Weights of a small transformer language model.
Size: 11 layers, width 128, 4 heads of 64 (2 for keys and values), MLP 256 SwiGLU, vocabulary 2469, 2.5M parameters.
Architecture: rotary positions, biases on query, key and value, tied embeddings, capped logits.
Training: a variant of Adam for these matrices, 112M tokens.
Each number is 500 + 50 x the weight over its row's rms, rounded and kept within 0 to 999. Layers, rows and columns count from 0. Numbers have three digits each. The size before them is the row's rms in percent of the matrix's.

# o: layer 3 attention output (transposed), 256x128, rms 0.07, rows 53-63,116-127, columns 0-127
# v: layer 3 attention value, 128x128, rms 0.0648, rows 53-63, columns 0-127
# q: layer 3 attention query, 256x128, rms 0.0865, rows 128-151,192-215, columns 0-127
# k: layer 3 attention key, 128x128, rms 0.0802, rows 64-86, columns 0-127
o116 102:393559521599444474470519473486501618430551529514537500486477539430531462469512460512486422467552478538479487524501434539528461595514497454555490527493533484539531555550456534486532521561577394519406418468520511574551650503472532402482546504490517544532498563532476513594489505471426416564444439559502512356492383557519433536557507504458506543468520564508505510578516514529499493440574
v53 108:536438544550512620444443522480453427519551514514520500472443389480536427571575483526378512514404465504584542556433519517636508569502574569503532481551461484505497557478491475452454530540531579484518462596461469490513503509517566580496537460445537450513564472499402419598518466463460434504507439567498569536456441498480542430484544518545468450484504546597530556511532446530507518397509
o53 102:484487564378511476582377519593422541534563540503509476509510577499464474460482540515556459535530474452548420431540563587475482482508527417425484520504494489522579497515564562534509613429454443588565546440556445510433439442450541414529524599519572527529463526505496536516466532489447544526565532421478454551489506425466473521530504498606541541506466488391558433536435526461459539478460
o117 103:500453482492495415563539567332539498433472461448510546478494510448552479533487461507372550539370523467429528529552555520539538440490564457491523585554431495427471519408478454461482553546470547511508533570461508489508477492475462438497478392521549464486489484385554476422559393531461504487483491481525426528491530483409470533521564580418414524501603502548501523472504498513446501586527
v54 104:588543515499592392478451456529549432536489440508574477552436546445503523594556476526506492447480453512493537437514492537531449572516594548481542497540480429556563526562506480476518547578524475510483437639454558483567471487497490466462590457487514550619427557499487504495502582434530519548431484527568552377560558457519420477560476541513490430554450535546466418568469567474529545457500
o54 101:526490483572420590484499418455585449482587610435539582501499556554489481383495552477503533559538467525511410400449567516562421465465526437531471466598512546474549486517470588425561538527501519460470494503585409454452527525479574516498453542491478542484538548470459569571542500462559520516492513429507480508532464573461457437446515541532508468486474601464507595451516492604402477456490
o118 108:569419615452561433550495572414459534561466462529474442467551488432508518551440416453546507433440471439515541559497515490451592469463419527380517515529501483431432470475492434457486500530591492425507497425413486575543534495559413392528450465578528456532496509471445564562453390550470526489496553520396464598466515461481516506499507498510496524514499485470582443494472492432454522570503
v55 101:601537517528505549508512567489532504499452529466590482544528465444508494451494507447437477548458506522567557425518476567460465543555547432543463490458452569519445524479522605454491578562582552534482491521487394410522436468587480397548551517502529565546484414512518513437522464453589508522481337449478515426499470472589422492510524471568503440484604555447539518456474541544438508482407
o55 091:479477504583454421446465504502480448474488504566516597487531534485502576540502527507416463467496504519539412546551465456526466569407427527449466469522505573534518511546462469525424533493401575540511558473454500559437535527457496403502512531480478541436519463543555490460595538511397533386578540484412457494397515405453403494513524527496528505500563488515499557462494560382565509374428
o119 105:554473493553577442392519512529487435524547464492502358393479471404559583563479498432475474478432552522474581575485498577532564411487464507407530609474558500496512483473480434503482426545534485510428506463507561585575473554543498579580492476514513521401485474486449540471443475595461432449410494479490463489535471469546445546448493480507503504496449428577500479472452500504518381482461
v56 098:485477555398544438539540514559443509483537552496510542473438449524472452498536573487431448561444580561435533366447468472544487449528496571513444471487549407480506513420467546512490547550471516500404462518503485488571446427541510619554406463488498536560535537500526583500565502482437568594518550483541609495561557496509457436448431603507510467600435494438467451567467459494486489537470
o56 097:581474497535469466607481525507543543523571629471538554555482601560489440490574595529592582479485534468550384542441419505595407529530603524432497503574439514420498572548506497466506571477510445487535497543563549518438429482451567485525467492522491466480467593527490569505506501500502412502499459528503516468502478541412506526464502490497583451535521531490556493551511469577427526626488
o120 099:506437538595491511545503433469402465523487502539405538479521530431474441468479559497500596537480488426504547575488459528534505480510544512541469489435521584438475437438492612585475503514613510466517497496551531508463560563495456394556479408444551488590513494496516474496535369535401551476585536528487484522414498448507554483461557571453520476550510407481451598544580422446503502498554
v57 104:429514517374577524466542541447487432551551493480453523557460444480549590579426547570400570443569482581433532435542403543450553537510398449534525543525440514540490501552470544560534522457591456507389553495559573547561584480523500523532550506478575447531508516526482530459479508548527452552458596477554452489597485607530446448469491499471453509537522528499527482486466545491557471438472
o57 107:443532482575421549524532387652460511504522456484491517511440591544613400527473556462561562458471567500548533513392554487512467479497571574511458526481568536539529471439629476487496459502488466508555499581503481393446475470463478514475414527444453423482482519580516532536555521477574430484498500564530558513518428474432513446456565501431542412561431531491455552511484495470545490542511
o121 109:471463548462554402521455527514491526509507444430479515540495496457495440589556420395500526471464483530500454523456376415499539435491534538444548550515609438527467516509456552422550445539572544490443526458455501528515491422561528479571579506573513476530540576517525448504524508475417496500395465497477515425586503362473523484457455475440525499485507472415470482623397476528571578489544
v58 097:410558443449546445487506531436610446495508489593485472497466592458587462483510539478488511470497434433462568499510498465491553542458540432470475543379454463537489509415435567472601616511597557558453519497507448494569492479506478450493579504478534478518444443401504470528491512494511556551557529590417550460457426468501505413514512420545411566457496516414591469508543445495485558491474
o58 097:562551480553472624464493538413522535464548515542506476492456459489474445607437408500544555426556454547553512578495579523581454444502463472581453507525456544486486511460393440555438467565463511500592445536405490477516516453524454437557444495460564557482528527521510487438500510568520514583455579474563459538540422460559550576443448574548440471510585426482433466517494460435442479459456
o122 101:567565504375475372542540433457441518513529490451498524639475459411561521552515440447530490467433593550480479435574435477410538476497440501521612585540510518565484482548597529486541462494516504565482466552476432553506432491503523546444506478521553505380475523452593483458429489537573507559456484483468429499513483450476510484503447450480583458511474519572532500438459462487521404454487
v59 105:498519580577457536475537535495534500485493568469408393503518544537473556532468515498506484496521471507591499498454430555498442523502558397476505435560460486480483488549519555580450587492496562502548558588579504488624499534411563549512447474427552513526399585546472480503480410487621524440474495486476613449489534448465450451508484564474516522480499538560530431526394557430600537518450
o59 098:495474538526540643503463452417536470456508599492514542507603459564545460547522468528595570524490529568530464398513473458451546516469490591543478479528517418501602504497438419472443455416534579539456478457454499447453498530525506531482527492432391455497541447505485460483520551409467407478598493383467489434399500456504485521503489534413569451494478529514524523499565498492515570435420
o123 108:578506457539436456493493390428518524516427453492493434520496371416486517582464495469490428482438387519445490527447485462482541502365488488458510523395594477429530543490568583447555441528488498482438514545502461451552562440455495463617512469492556440452478504503478551560512498618432467566521527608553518461472529529511420512546539478513474501516430498478448594476509432542473505533514
v60 099:480521555490566439462582498471584440444477521472440489565430464457479491485533560483526522389504581527533556448471531466478420578500470495517514497520422470504473541445491497529511560459407489448506601584536396564579451575473548514601433523539511434620467487528510435570545509436568484528397494584473455569425521423489519493560563566428550456446503558514475527495499460477570485462505
o60 108:494480513578521439470524566499468495547505558517486640529548506460460482590439527562585507575523548468557472415567544421555540446540487601493463474474484485533499435548516411489624467422503532468509370429491510491487552497532489479482570485551546484471527568505558502504467450500492540499480511443561556600460497384551382477432496487512490443446572514584535447476477425580516517513555
o124 094:528579442468490489485438486342568533380576557510567485534427547444469483585438483532424506552495649425494532491462533537503480569565437500469514470518418518494456518430431517537501503559414552515470504569516509495472486501482517530473523330425530500501517602494521517519544511524472501543501512544442538439474540544431518524585463436481431581444511407485489512507498534510440533456477
v61 105:435475398477568458475484491585469380578479478421532511501435458524472498377545490612512515527500534466464476384520473491546505559553542557524543547496508547547432498540457465500501497497528400556459434505510500493568385466489438429610467519521425477466471468496609593497450462417504514533538533458495477482475413532446448537490571464451546448551438481498586507517547454430506469551571
o61 098:518483546576404432419541569416468454518573541426467464524439518479468514503572590420511516372381451506532477498578448469430473382496485430478460498498520482388474475479514551395534518508544496519444541569477505486586486502564536444445480483585444459524538541526482563468521469491522465522463503564502556448525544502404491497461502593414574507482509530517432456508496459579596518540508
o125 105:558507521533533548464444474431476536444494463528518549426520562407459464458431486488398437473632446511534467565480472577523416548429449554475395537549436506496610486479470554551470481581515504434547506437520551520490513513469543577485557410537441464508520557451488501493453541442463452544481495592466419431566548521419485490440527416492434481490590488459554509451422583560504499441508
v62 100:480519433567561462546542509534602476455528517455600510508456538470541428468484444511430554596469489444500532540540508474436496436465547568483447484560471412532541461448556482406471466504568584556503463532538550479439604501471528472550539524495487436468537545538445415535517539511490508584506454575529558442479414548467602450417448372532440546514587460440480554548470485489452545448423
o62 099:557574503502537514520382465471453490433433461430429497415445550442466469491492443503487461473539385487434467535478544528526487579388561404507464458507484517466517575511404584546534600475396448519515467553510433457574494467414487418534589548445533565461458447494464501542463461563526510516513528586510472490529518554564529576539420468438506487555506506452538497521444535489438519457396
o126 109:469469550401560460516552527492496463567554491483591446569408459490579518521466608563497475624398519598524627444500434458507481469550485521549537559506503475555494410564594458496489470553521474478494465454486487497488442537566498574513491447558590561382496452506494522553455494569516558452497456367496459561486540445535564514482541525499474530493519448442547496493432494498507442503422
v63 103:455523573536563603562544423587435520509484527484431556458520552466554539542549516467553458568525543521472584488563484485416515484536563557498511553481427453441432480513485450501482633518429363447525504504451495481422526481450503581503538523562431518478497489567479512510442529454573432518523460497554519479529494520459567590525427471536464475490537527666423481441489510438409526538530
o63 097:476402515477449527482531532464526454417549461553480480560560443408486482480578509554379480469439561508442552556562555499518454445434507542480520489422478435465468519552578491492505398496487598455440518510560475527513452492447482532560450515549540502466539443419552411506510543430403511464551499512508551538493541480459473433581442450383606525523598540477553500443487513596577547451498
o127 102:493525533507445552489522519409459486556409462460453599413498461440483526567437456490580501468601452441487487433492606447544459593465466443471400551512540468453631553467436562502460621500431478466566508525495488498531556577526510530475532488494421541559492468530439499611562545516446467552471555528510560484479423518499458502404546437596507515475521503521497488541552462468455509451431
q128 087:521466486487509504552493431465464561509494548418543474451383421497484494561561462537526540483455439495511467456495555510412443504572414469552431494490488477494412495489504519469571511566408466547479516482428617541396558475537440384415489548555496552492509520418538578509481551471565499478400444490587552462393438515533418547450532514531516492595568454424519516502531496458421512474511
q192 129:514419509549521514493418481581480394430484553506500529439487506495412505623496464581507504522494525604516535502480531431547469564534572507479549483549496487487429558558535441520484417475458486471406524588567511572388516443426512449578466577489453491490512536533593490485551449446510502562431454477396455424599541469577488502554466510483470523515502487520484508417531511377464519547575
k64 110:492582444491503417546474522499527609525470476630504559531398460464488465512551462493413483461516551537489570528575611417548546490457548560430461498500473527540543549511516502512464469608614507454506492451528526526462502492441440504483585507534604487514530399423617396447558546481510527472501559550470485470526463521486510450512505463528525480537564562580506535518573579552449499492407
q129 073:459514508449465445531535406438465439489551475501453433417452568513434571434514568504537419638566482448395516449460381519469434590484594512464465467474577486497513512523459490433502600482526574475460459527488452445457470558488561493525476426527536409522526523483500532519511541536492473481459529493411531510459513539468502387567549454504530540495573610575479562554431581492488495478470
q193 098:576506541397436591526477506467532522596499477593442514540428524535460547394483451430424402399450451424501457485528555491465522481505497532467449488472482533485485461386463573449475541480580483499507449494519459437637506560554511500477522532522531497472428501595383444502491541470492480453527592462517485474498489536543538494434518463542509470535499546475536488626563515614524489409492
k65 112:425543460547486535536468481528463475575428470553423518460523455562529475453455459517544479431600369461514558538444394560504450440528468514519568476475467494473553428562477501561579465514464484503522467537508500550448456575554484594517461522414393479554458545512547445558481566546582513472421556501483470550458545537428474395538497500427476534506499476371535464530503464537523491585604
q130 080:462465471459526518597411437486542551481428426498590437488449536476562486528461400462526422480540468473347540510442473616454452477530473449462519490503504522444513555540471457513431505556424536510522465469417508517446513552542450394491529520545552520575562474450549436502544501571428380558438550581428466442589491485488470455530512511437465512613523517497524509478501459447458558484480
q194 114:482442523577502567485447495508547501532505535551478482416435479483551459630597412532507590463530444519577590454465499517448468488486563577456548431577485413556423603528517467483463468462523472514452515573491509573424515470460542450590529438500504444498463531508445480532593438529488455582485479511490454464508498561565490573596505588540440520550488527421471566429540413485488446549535
k66 118:532444539544523654513546494479479459568514610532560497584462451521542488520556519520485510467495498579563526512573530440503592538533487537475523410486556521596407431521537453481529526555500556456432506490536463528402530466554560486439554524503392474428486564510523497522522515483561475514551445569462485500501483552569494553434522587586580520451521476541514590476547403539488425383457
q131 089:503396594551455541543572520561370499607478491490517494546552482552418493413538506523548449553403464502484477434437414538494501552533507471449504445576544403532501535501545499568542473410429519379592478535511462541427524479508564586488516468538489420453409558537496474530495479555480513560454469535562500543449477488525506473469528556466494553434469506563436513536424567493577546508559
q195 139:545501480434542412509551581454578496502552468582546434591494533381462619419551546466536508465454434474477458517483542489535489478518553529495449558515460515464590475459468498452445545495501349481545512447515552447605515534539493480389503440572547513488506515494445542408434473518486530564547576517562490497519461511461614493441539521456512490466510456503542395608527538558555487500481
k67 110:448507471573488413548554544461553540448462461515409554379528502449504499442529416461590486459522454419460516437497407540461463444517496497474445497430577394518602582421438494504466519524498412481472535475526573438651494583556496566460469460475574497547473469524399436520445478569521501516433506469513507479552520491424512534552584512469466420526475445491512460483444455520502480531485
q132 098:502492501559513530411509460519464481527474523422495496479456579510548511442532436487484559441544441480588462457559578535508459458424471435568511469412480510475421465505562597447583504617479532645467515512482519481514535448538500496555456499533564521532559604484450458523483570425615484435509436504517421522550485453575373489504429527438511556475554470471404535528534483524454494555560
q196 093:497529585501556434495476473466430492473522552435496610480465574483473457542380530547435540517475593536498471521490455579569464563523555505449527581547436564477529410505504465486537417493416456577468589521561551463537469460483510501510427505488570456422547500490579548483524433424504450497562491462518549479519475436452457459479473361555520568449454503563496552430494560403418537554495
k68 108:533551439497506510526528524439524491479559435593591461496467575466458600484406403434504479493483519524505474520536535524517548426486505570529551464511484535597564415497448521453397500494512478513543590377501537537524506469464459495423470469456519581408513509464442513477510502414441551464528569461571571382480503549452507628494457513588503417499448562483506422561437504506516485495423
q133 090:585499563547455463466512530475499513393545497440530456505374540440415479536500512483498469591516565428457414471508419662524464550513483489534399527543495641508501455470539521479464505521521473491523524453454515534548553426476519439459491542495490548516542471483535537454439454516456514479499407571505569488573492411478474482511534527425580501480513421578534565525437549379564537476450
q197 118:483536463537586568445471470528450453539425578410532580457504495611489500561463482547477506520534528573614441426470452496567490522531495509549563515515513472538508525585565515530617443474499574534447522517472497542483457509482431539564463551454451488513534525589622514563496444422576495448552457481526529521588534589575404553553448545509472469505525626474469494497454523439482506569537
k69 123:433476510502609566508521427487386536492507595510491509599497476556559523510488504529503532443480473491568536500487566444526536503458536549548494499401468490606426465601539525510485558569550598472434454506519456590367457538534479553533579504500452417441435492508487444532547481437547488473502443561459393568461534576597493462425543500565510499473535588444470552469491494545496486505549
q134 094:513515513473482491567424524560568504561470552580558503438586506509574546377481493542597407502527574448496589473521453408455496599580452484471446519565527555469525521473499407505487413423446599431485492515553506555501373495487561534555593466403569471525507456528510462556490488529487480543518515439510478522513523532478615537494535508434409463460489415456494503476532475525504554545512
q198 115:481509546454409439555529552425526565543563415601519423534530462383608472496517479492546509440508456479425495549486589442488437492584525471491512466524386484555506519401393491459386604460469475427484480497501444428547553507440544402512474507530530465547510457443475499486485568538488496567501492507532465492476484538421634501509548490436562556513533451506518516522541489537466424545476
k70 103:584474439598421435449546524462517580444415479482454520501506515510521565512552513488511555493502430510410422481452452533439423448443548559519563549502507424461509554497452495505519461491404387530542536471459552367583509485519482511547494444498503570547551546570487430447470586527485470469505517410473560437511453444454419471521554619482543480495479452520516453577443497567461430430544
q135 105:519488492527501590425539491506443531495509515486465540551561520512527497579579432485528640450475552577537475455486489466499589393526493555575558479426543466558603494530501559487582530590477476644501534458471512472538477496536465577496411458559472600525539503565453506500459512475616425447581447499493406547489537467508421493467405543500543477483534450499550522566547502445462482463470
q199 107:464512557500542456501450448426462543454523402433493517500475565522518493498423486445484480571430689484443511544495508566543431540492525514536451505473463587466599386454503515529506427526452552498432539468509520458512499458531513479544520556445571407525571449409574583501534463460501507519535479433566588449472536374499446537472465422560544562436471498506505530481454569538464543517468
k71 110:436583456461558530585445454463551441490530461521591412473581564507468569555466509472523482465471429440468509497572486476496472472587501483533465435551472581470490433442487510509463534481411512458479570421529430571466468473400529437458515471454485556425425605400498558446439469475503570527526599454499599491474578546484537516472485452483583514519526469495508430553557511521458377527475
q136 087:618549553501560432435511593459479545434443461531453571540463571561539456510431452462510563487420566487542543488528539410543492423483478546599449475414489506463550562514540475441484451487460484504574498447395514450508466505455509548512570427488568428480517451548449511551431543473526597483462439461411454457478517510545577494474522538479434497390544411466449454538466472527583442480540
q200 095:485456600531588416592531551449545499470656474536474501438549505516463517436465560591418501546452562402491553512505483437461529610451584485516487471549559518384498494470517379500526524452448562530524531456461549541485541408512501443469519508449521436522492426482498487449509490577535498498510499543536520521389461459432523479549619464462532527527463438593482540529492516455492470440519
k72 104:531476482463531420581549548454510586529594506615493419394545542409529574509423420480480490479494508496486526521505450423514459504546513502478506407450548512416541513430492496454431583477502449446534542529524480401471576408424461453465540439524575436533470462480453480396474482592472495456500489439542591424484528508440468545545553594424506524531480493534521467536513441537411453488500
q137 091:433503559510505503584485563593445585545464510472517544426468628501638481428449533463539471502438591488553495452449615406571445511539498473582582480621459537485437503501486440525556410502453497489532432542500587458556469536518507519459496488461535460491502477514508471453493433507516501512525564383506550470536456484492520553512504450479480455390488601532460488478489411587496518488483
q201 105:563466510566444478595548582497533532540518521468483502478513556496516535525502539604492536477436416452380470489377565482496497491603551422532594478430416396553486500496419464424503572509495497481517557548554496515424433485506490455462480463516420543437458408468488495486541528570433475441460484528468533498421514500483507498618481503545452443507578516518544486562535437456422431418561
k73 092:598516458508409461488489516503591568570507515392471489440475574461459457395470513493472584524488473586489529552466596523594482460484473563501469435523442475510540567408431554463490475535515540500571508571446571440522502542468482509549517470533532542505557477492484461544569566392467515402505485442512547434485443494496483462516509479556412463543649529484509476480410481603539578477457
q138 081:446522503467471506546433548464556481433563452489496514567528427496476497560464499456457463563551614460533467505508442614432560687478438472482489479497501582450461429528575485538485493485541584492509574515505545531425586443520496446511559594502508480443403520520458471479563478533455430467533469573562531428470464461537429490594452517532478492555572593481529498498478518525422437544449
q202 087:547432440435460481456437513577507582524343596490566567490553422541477478573434445541552542500521474615564541456460499503460551391530537506502470462473536406522488543559571473529480475416410474435441585512533556490526514495474450550477436496530502542507519539526491480444502435414533439509481495517470455528532507463575431459456454526518410436570474555476468436419604488535491524484496
k74 096:522534547478504455459482475513487437488581564459493515573457431452432522529587482565477557525432446555506554405485553428472590566476436508449483479526529469568430519553594452535509466539532592471419493437544480512445481462474590442445534523484486510523499453414464589574579478395486471595532456488412436439477547595544508460496472484565418441416499531538455475526540520491501525396480
q139 103:491550499506371518535511491434517458551438363599530477505477420515475486416472450524549401492584418443461535580482465586454452467558473535476514520484512524460535376452495525590391517467407423486561502448549498492523484531430436508510584459510499409499456530466481475434520574529514537587495586550501485589492499530466604483508507475513451512464486504555491495533453494582447457513558
q203 096:495506455372488480468546523582525549524463526585451474464567463448544499528626428496553569391542427461462520510470496452416492380519469484499534473430462501600404467492433548499423467551508489463503502516491492387490476513546540608459540446510512502469431490531461513483484556544523489519465469436424488574583486611495479510473599618523518485573499536534520524490502527554552461481581
k75 113:554438537439539454434510547527485454533418514422439508382555551513585527516470474561453464591528540493406462427451479554504464632456437542514495477453555420500522481505514455545603468451446435502491524519563444447618477425459524511524504511448478518566504488462554472499504503596501421517475463525543466524609408385492483478551597525433488526465541491545577484485432450526460519481504
q140 084:505452443563575531491441461480550528450530512459477464478454476511466546658487567496550501493609478525460523472553491498457573535473511463516451426470553534465465410550478562532540530620504571535520487537445599570489536540478417411489479526547422561503545539457570527458493505535489599466519468420427566500478467484475475460530476554504475537624587533463511459493463452458608404580512
q204 118:475412484578514557465401455533485396471464617456510639441478513563492434515473516556496470568463546558454476490423492495574520534396511495518512496535485525428459548594543425475574406469492552394437465575543511506428445428540512426501522541569450518415482508565552463483543502533509478495484412469470499496535476534558425526524510462529425449537540596478526519455513469426425471496515
k76 088:452459451417520485441515494479508482555479541527530471580474481465476408535415500526461496556452512530607491444514576412484479547407446472489468566512465496628426464481497597559492468552535536557487470546410513493472535412526524457554572494540592531512597616422501466542518419453432482542586445501458503526520509453505429508485514494620393499471545552545475556498515462452455462479429
q141 095:500474524517605424464485514486420569525503538475429502598503561523449513552501537511542630484457585517580460449463552464611481420478580509596449520497477384539521474556549481431559512570544507482453533482388496494467516504477553561487483483560561524478532562578533507602485425471501513422474415430479503466491523524566439533452481531557490463477502561496553515473508412419467536393473
q205 102:596548545526581600465415514471430535436566466382483538447491536505472566521403543592415448559475624496512397447470503544479490597486473509432455453492545523436550440479598544541522489574538560548496487511506501535498487475490393476510526558471530443448489528522515491491496450527410453455528498472604508461536598479484505498519494461490568595494449520500489525496480600449487540534408
k77 098:527602427512489514543422504434507473445554510532600414555474521641475528614539503455510442411497442546537546485582523423534488454553511449503530447522432638463467441468513493538467452578440554416487505454503404558491507536460434415448527518508506474428502468502453577444464472523534544543476543465509488490486564520443574591452466411461477496499505531565480505462563509485493406552481
q142 104:517450586474460425463573489482484537460548467611448477523569467513473411420529506465462549503374574498531464547536507546523416426537510533488569525513491506491547509454471449444472501516492496481565469492629436457556432553414465521589489491474513474550385503629487537486539486519590470543419501470518472567540516428464568511456473507438559479453511513541484507582549520509583629445491
q206 106:529529479483529506534565559461430623576539513513442491515586550486573574412547546550561438469421485390497499528450515517518498405447492424535391509415538519448502411484443507463471581497590446484567479401513454410507499485491506501405520442552512580502435481506408488484474558544460513412476544533531452525503507485451505551464545596418489528453510480452570518593514492504526433482497
k78 091:518489543500443427480529471527573566452568535483456495439525556539574499534490476529539381570457462415461507433539459568437430422482570417449494478428521588478515535491451466457515512385549547392516473426451510506545487480499506464580511479481486533481544451559388409487519435540493536538423497478463488531584474450447533412517605472512455496507553437557591480470593563537458487489554
q143 104:541494540554459508510472372483468434456481406493507480511573508511503499497384599446469413504478510499404518616567446550490520515528386459533447591542440575483465469499593469523435516482445472435535430502513535463462483529476420493570497556368440419515464497506540522480499511487476513540504545534536500575414486451449521504578568536528553613490532419551456463488461493558497538577521
q207 096:515549469567402400494524477505528515553412396504477451384469503484568551488497479531555518496506441518458429513513544470410509400531474493486445494485560519531399567459535473460483561499507483581463426540497395572508476502536580590476482506601506529553457492434354421492530537550501453537486525406467544435465499452474504469560501492602446603519430504491504487482482513513585548542507
k79 101:406567522520478456475453479478502449553525505529497567448566554474526574444504569511431573563532442591575446484495595538544557593474493423498494463507534532529588499435534489478548409528486649468493588521557434473508483536471436522539538473450543555541506547490548521444518566502477474486358464410487482488534565502476413527638518441538469520440505576441464513443460496482519519528453
q144 109:597454446592479365458464404403592581422523489507505522438522503478445562475505430480491530449532466459581468516552575572448541507499474543525437513583526500523540433466556478501422478451451582498510524463510542426531576473404447426396481564575445438551485524490511517478429549539487495463460472463579567412468472507400531530623500558514533495500511490467500488500495507449494463476473
q208 116:500458521529443541430510430575439521554491619528483563465403428535527429479531489521496544536534496537502457437510450517529558557452464547539480496557543514486521511603582601597602381469549511521505517539528481512478527530559486552479412454538496445500488543515510446597547516454491417444547467463600495516499499541552440544503333535562504426542449528546441536495448492497550533486420
k80 090:426513500522576492482488494498445453537502567519494474456415509525485428623471528573432541489526475542533640544496492472466474484485526433508430563497502512440431525572562547524545531498566504512444592532577367506538459509467400482504505588493452465525446635531563508493592469544485400466503508480438490565566534473464396541525512528456397502501544523426516539417569515494521507554523
q145 097:584467518480540483611501458575384428559511537479471514548541528419344505593586576509435544509473513495578522529484504456538571498532544531508433494530449469493516535543527523514526521496508429480443549570423542559560515464511456520498422602473514475474563543466558466561498564469507516468498369526562476524466606504565535544487482557487500566494466573444404506488588560513517538583497
q209 090:408469400536514522534536518450500384502521551525510561544436433525546457450464470562547495520438468453474448559462544610477491477455542419443510526454510503525464452529560539548427583521519549404479459492486473378514450457565449447517604553598449478442454513542502463442494464550414371470536447466453532558484483495439512491479521511436515405524576504532524506522482460593454510422562
k81 102:463458471598475497490478499544538528351398463491482574432496544458546534546513487498489472605578548491488457433453511541559414427422541541464494504462573392458551535511477475456484464447530490459478588510462505492584523507399418514576500510518542526506591413452450471486500548550547429548501530556504539532606481494439534465635525462438408511427500506522431437525539484507488466514488
q146 108:524472549518626525396417468544425550447508458445473491517423470508466489542543540497480536427515501574531405489408515443463475467446543501561459492444435439493460524540534546479538417468530575554480562439447460435464480481480445398560468483573467471546546491561550487566510418402578509446569465498483483548551522561548378566473541463590526437458447577457485467453477469492442511525448
q210 101:568437554560515489410464547444491436459520584461518522397494451432509526440521591561394548526456583621582517504391502517508558483410542517475494524490482465388491560506528504487457511519560473473452556528467433561547482424485493453491493468491501498527574567545533537497422401423490505427536464446484579392483553502478479519541443553525480482490459549491432469447495486392539487496410
k82 089:421557467515496541455506490462545428552537526567563524565547468444511551470528480454533566497542438468529584581541504511511518401520468356519521481417568519600473503521495472521520524534548532450582485432535495540482492513587479600472464400462490556445454541470458446425469446382598523583564468526409530502441585458528543535554509465537505555468599447489463469414495491506563508525508
q147 105:503544596538438493503487465472523509366441386509481442413637512519504481549509538539476487425488528602527443504605498523484540520491571468476516533531455505404542532545498469473489466461482439491502497440494611528442501498412452495531460529473527456603503552428538496493480529471568494527565552501545545477447569536487530561498443440498514604450417572499427407536431569534591491548460
q211 091:456554507447485425487420460439514460431542469469504472471466495477482461488548495508554460502567485517483553595592517517507544646512540492485466409516578474470484467508471447483552534432457520474491457474495536452422471501409532530520449524537523470619492612446491487477556432465513562531506544431443507542421481499404587411412529423419470615533508501431471519579523562526533559573577
k83 117:454479502470604545538452389479500530465528494466548516489525449404415514500522516549551534513534528527549463508560489515535518501545556525572472513572451512450459520553519531466514436441561409549510565478458600583475493481493482578442394546497517583526480496474472522481418479429555494435514445421500565497445592571542435507434393476520510453514451607520514420570539493494620572566429
q148 105:522557500527510416628527504459496427532472397576502466473474512586464591493439480415538452516548529453454503447555439561521478527520500470399488484501553624466502467447512508528487533464539517426523442565491505527475448459464545500505499478506572530468472437453467469359499472633430606513435511465512524487485459520412534566477539460387543527546540415504467562525474552489543418547457
q212 107:400551479458463564582537518537503478548443424457498473520588485526507520398486471492510478502589328407417573490468461509440466460560479452584567523417431511565558435522442500503542490482507476494492443474511381500552487539519525557479495424522531504432446443545466544447475551498526549489518561494578538568482455540470506510505525545483535490499621474483532472553391502562593429510553
k84 094:544487495514418441542527513572467563555484496450469578494583450517538511519513455443479422575570531534574480486462479447521371501489462463493493466511646505537444500499521460506479424454512519520550466466437415423467497421501423440576590472465463515456521365590523496515508492652432546434460507487472525522470386455473494434500558521523434455543529506564579487499521514569503512464525
q149 122:518529558451597466474529574607414521557436487471498559509490470517540445472502464490447500481494500482529473427391548455511414410485507465509480478472513486448503576582507519416501477571533559502510468524471504426490485549481489514489553516508518488566581488596471439547619497495485549435459454589390406596563500549623568451449522515508497496404580524536509559434522531526472451467595
q213 105:498506516509554501549595538431624539500549426519473470583528461477518428484445470407543553498405466447491518520527424510497479489545539555477569495439526546530519448426442551491428536472493537516578567495510459429552592550541572481510586470453432504468519470508405515489391481528462493438446572561567580475426500546493493496490567535508453475450542466574632524510455473531499401479403
k85 090:548587570529542469550406558515385497567547461507540435578490502445620507542491543537454471507474514510400362417435518511498445505456462555456569520465481517473511508521443600436492485523518572469476545480526513479523529525474478463470433453506602408557495503462466510462511460566526507494350506532529530568551524573454509464481517525511563559447478455471418498529590600474438520522434
q150 111:540551427504462449528430529421584393531513438502501422542516570563515477537463477498485466530475431530458438471516493485456625595435441470456540532486547446475390542475492469537471426462485568527522437519456406515554490475554486498454494532518457514484559472424615488554495403451414646571579511607471509518422535525480514503465546483526497463530482442521503536544448579425535486489489
q214 099:548494428529407502547474551491557443499478472477527501607457511515517529519536390481502505576503485504428542441385538555460565551448478500507503537540509586520520551426514496532406508567454530495491478596472452578476510407414559445546527442502496523471502492397626496522484509477424527598491553472409570493489553488509557541593505562496454444512489490523401455409491596501493588506543
k86 098:557541450515453427505478503504564441468540478399476487617474556519524554476455407471489526533419523562524518529532502479534577550506505454371549542479510519559427593463554451480480442545528539562494504518436488458522530452534542547519471509482390547483599467435563551532451415404408560502481517535425518485480489438477491486445436498612559431581513515576472533560444602454521501535533
q151 088:528442508492508447582495556508507476555556523530474349485436549539518548492535465412528460527460422519513533502515500486444472497585540552514497485546492595452473421448527419545415545477519461419579513526445444517594504475467487526454444494503563530453490477443572521483474505521495462418468375410420616508547522486435553476511529493424522550559450415449471557579523542425552547547410
q215 099:513498419531458477491491566588478514464596524486469495553503457521499355465466496442513542453427533577458518497554527472480516542519426520549483628471555562589499436528434473584517462554547529424522457505553487393505544397460499495485432458509498507428543545504537489456461510461550443500578535470535468472434510431539420498501490500577546435610578596509583484427454478562443428529518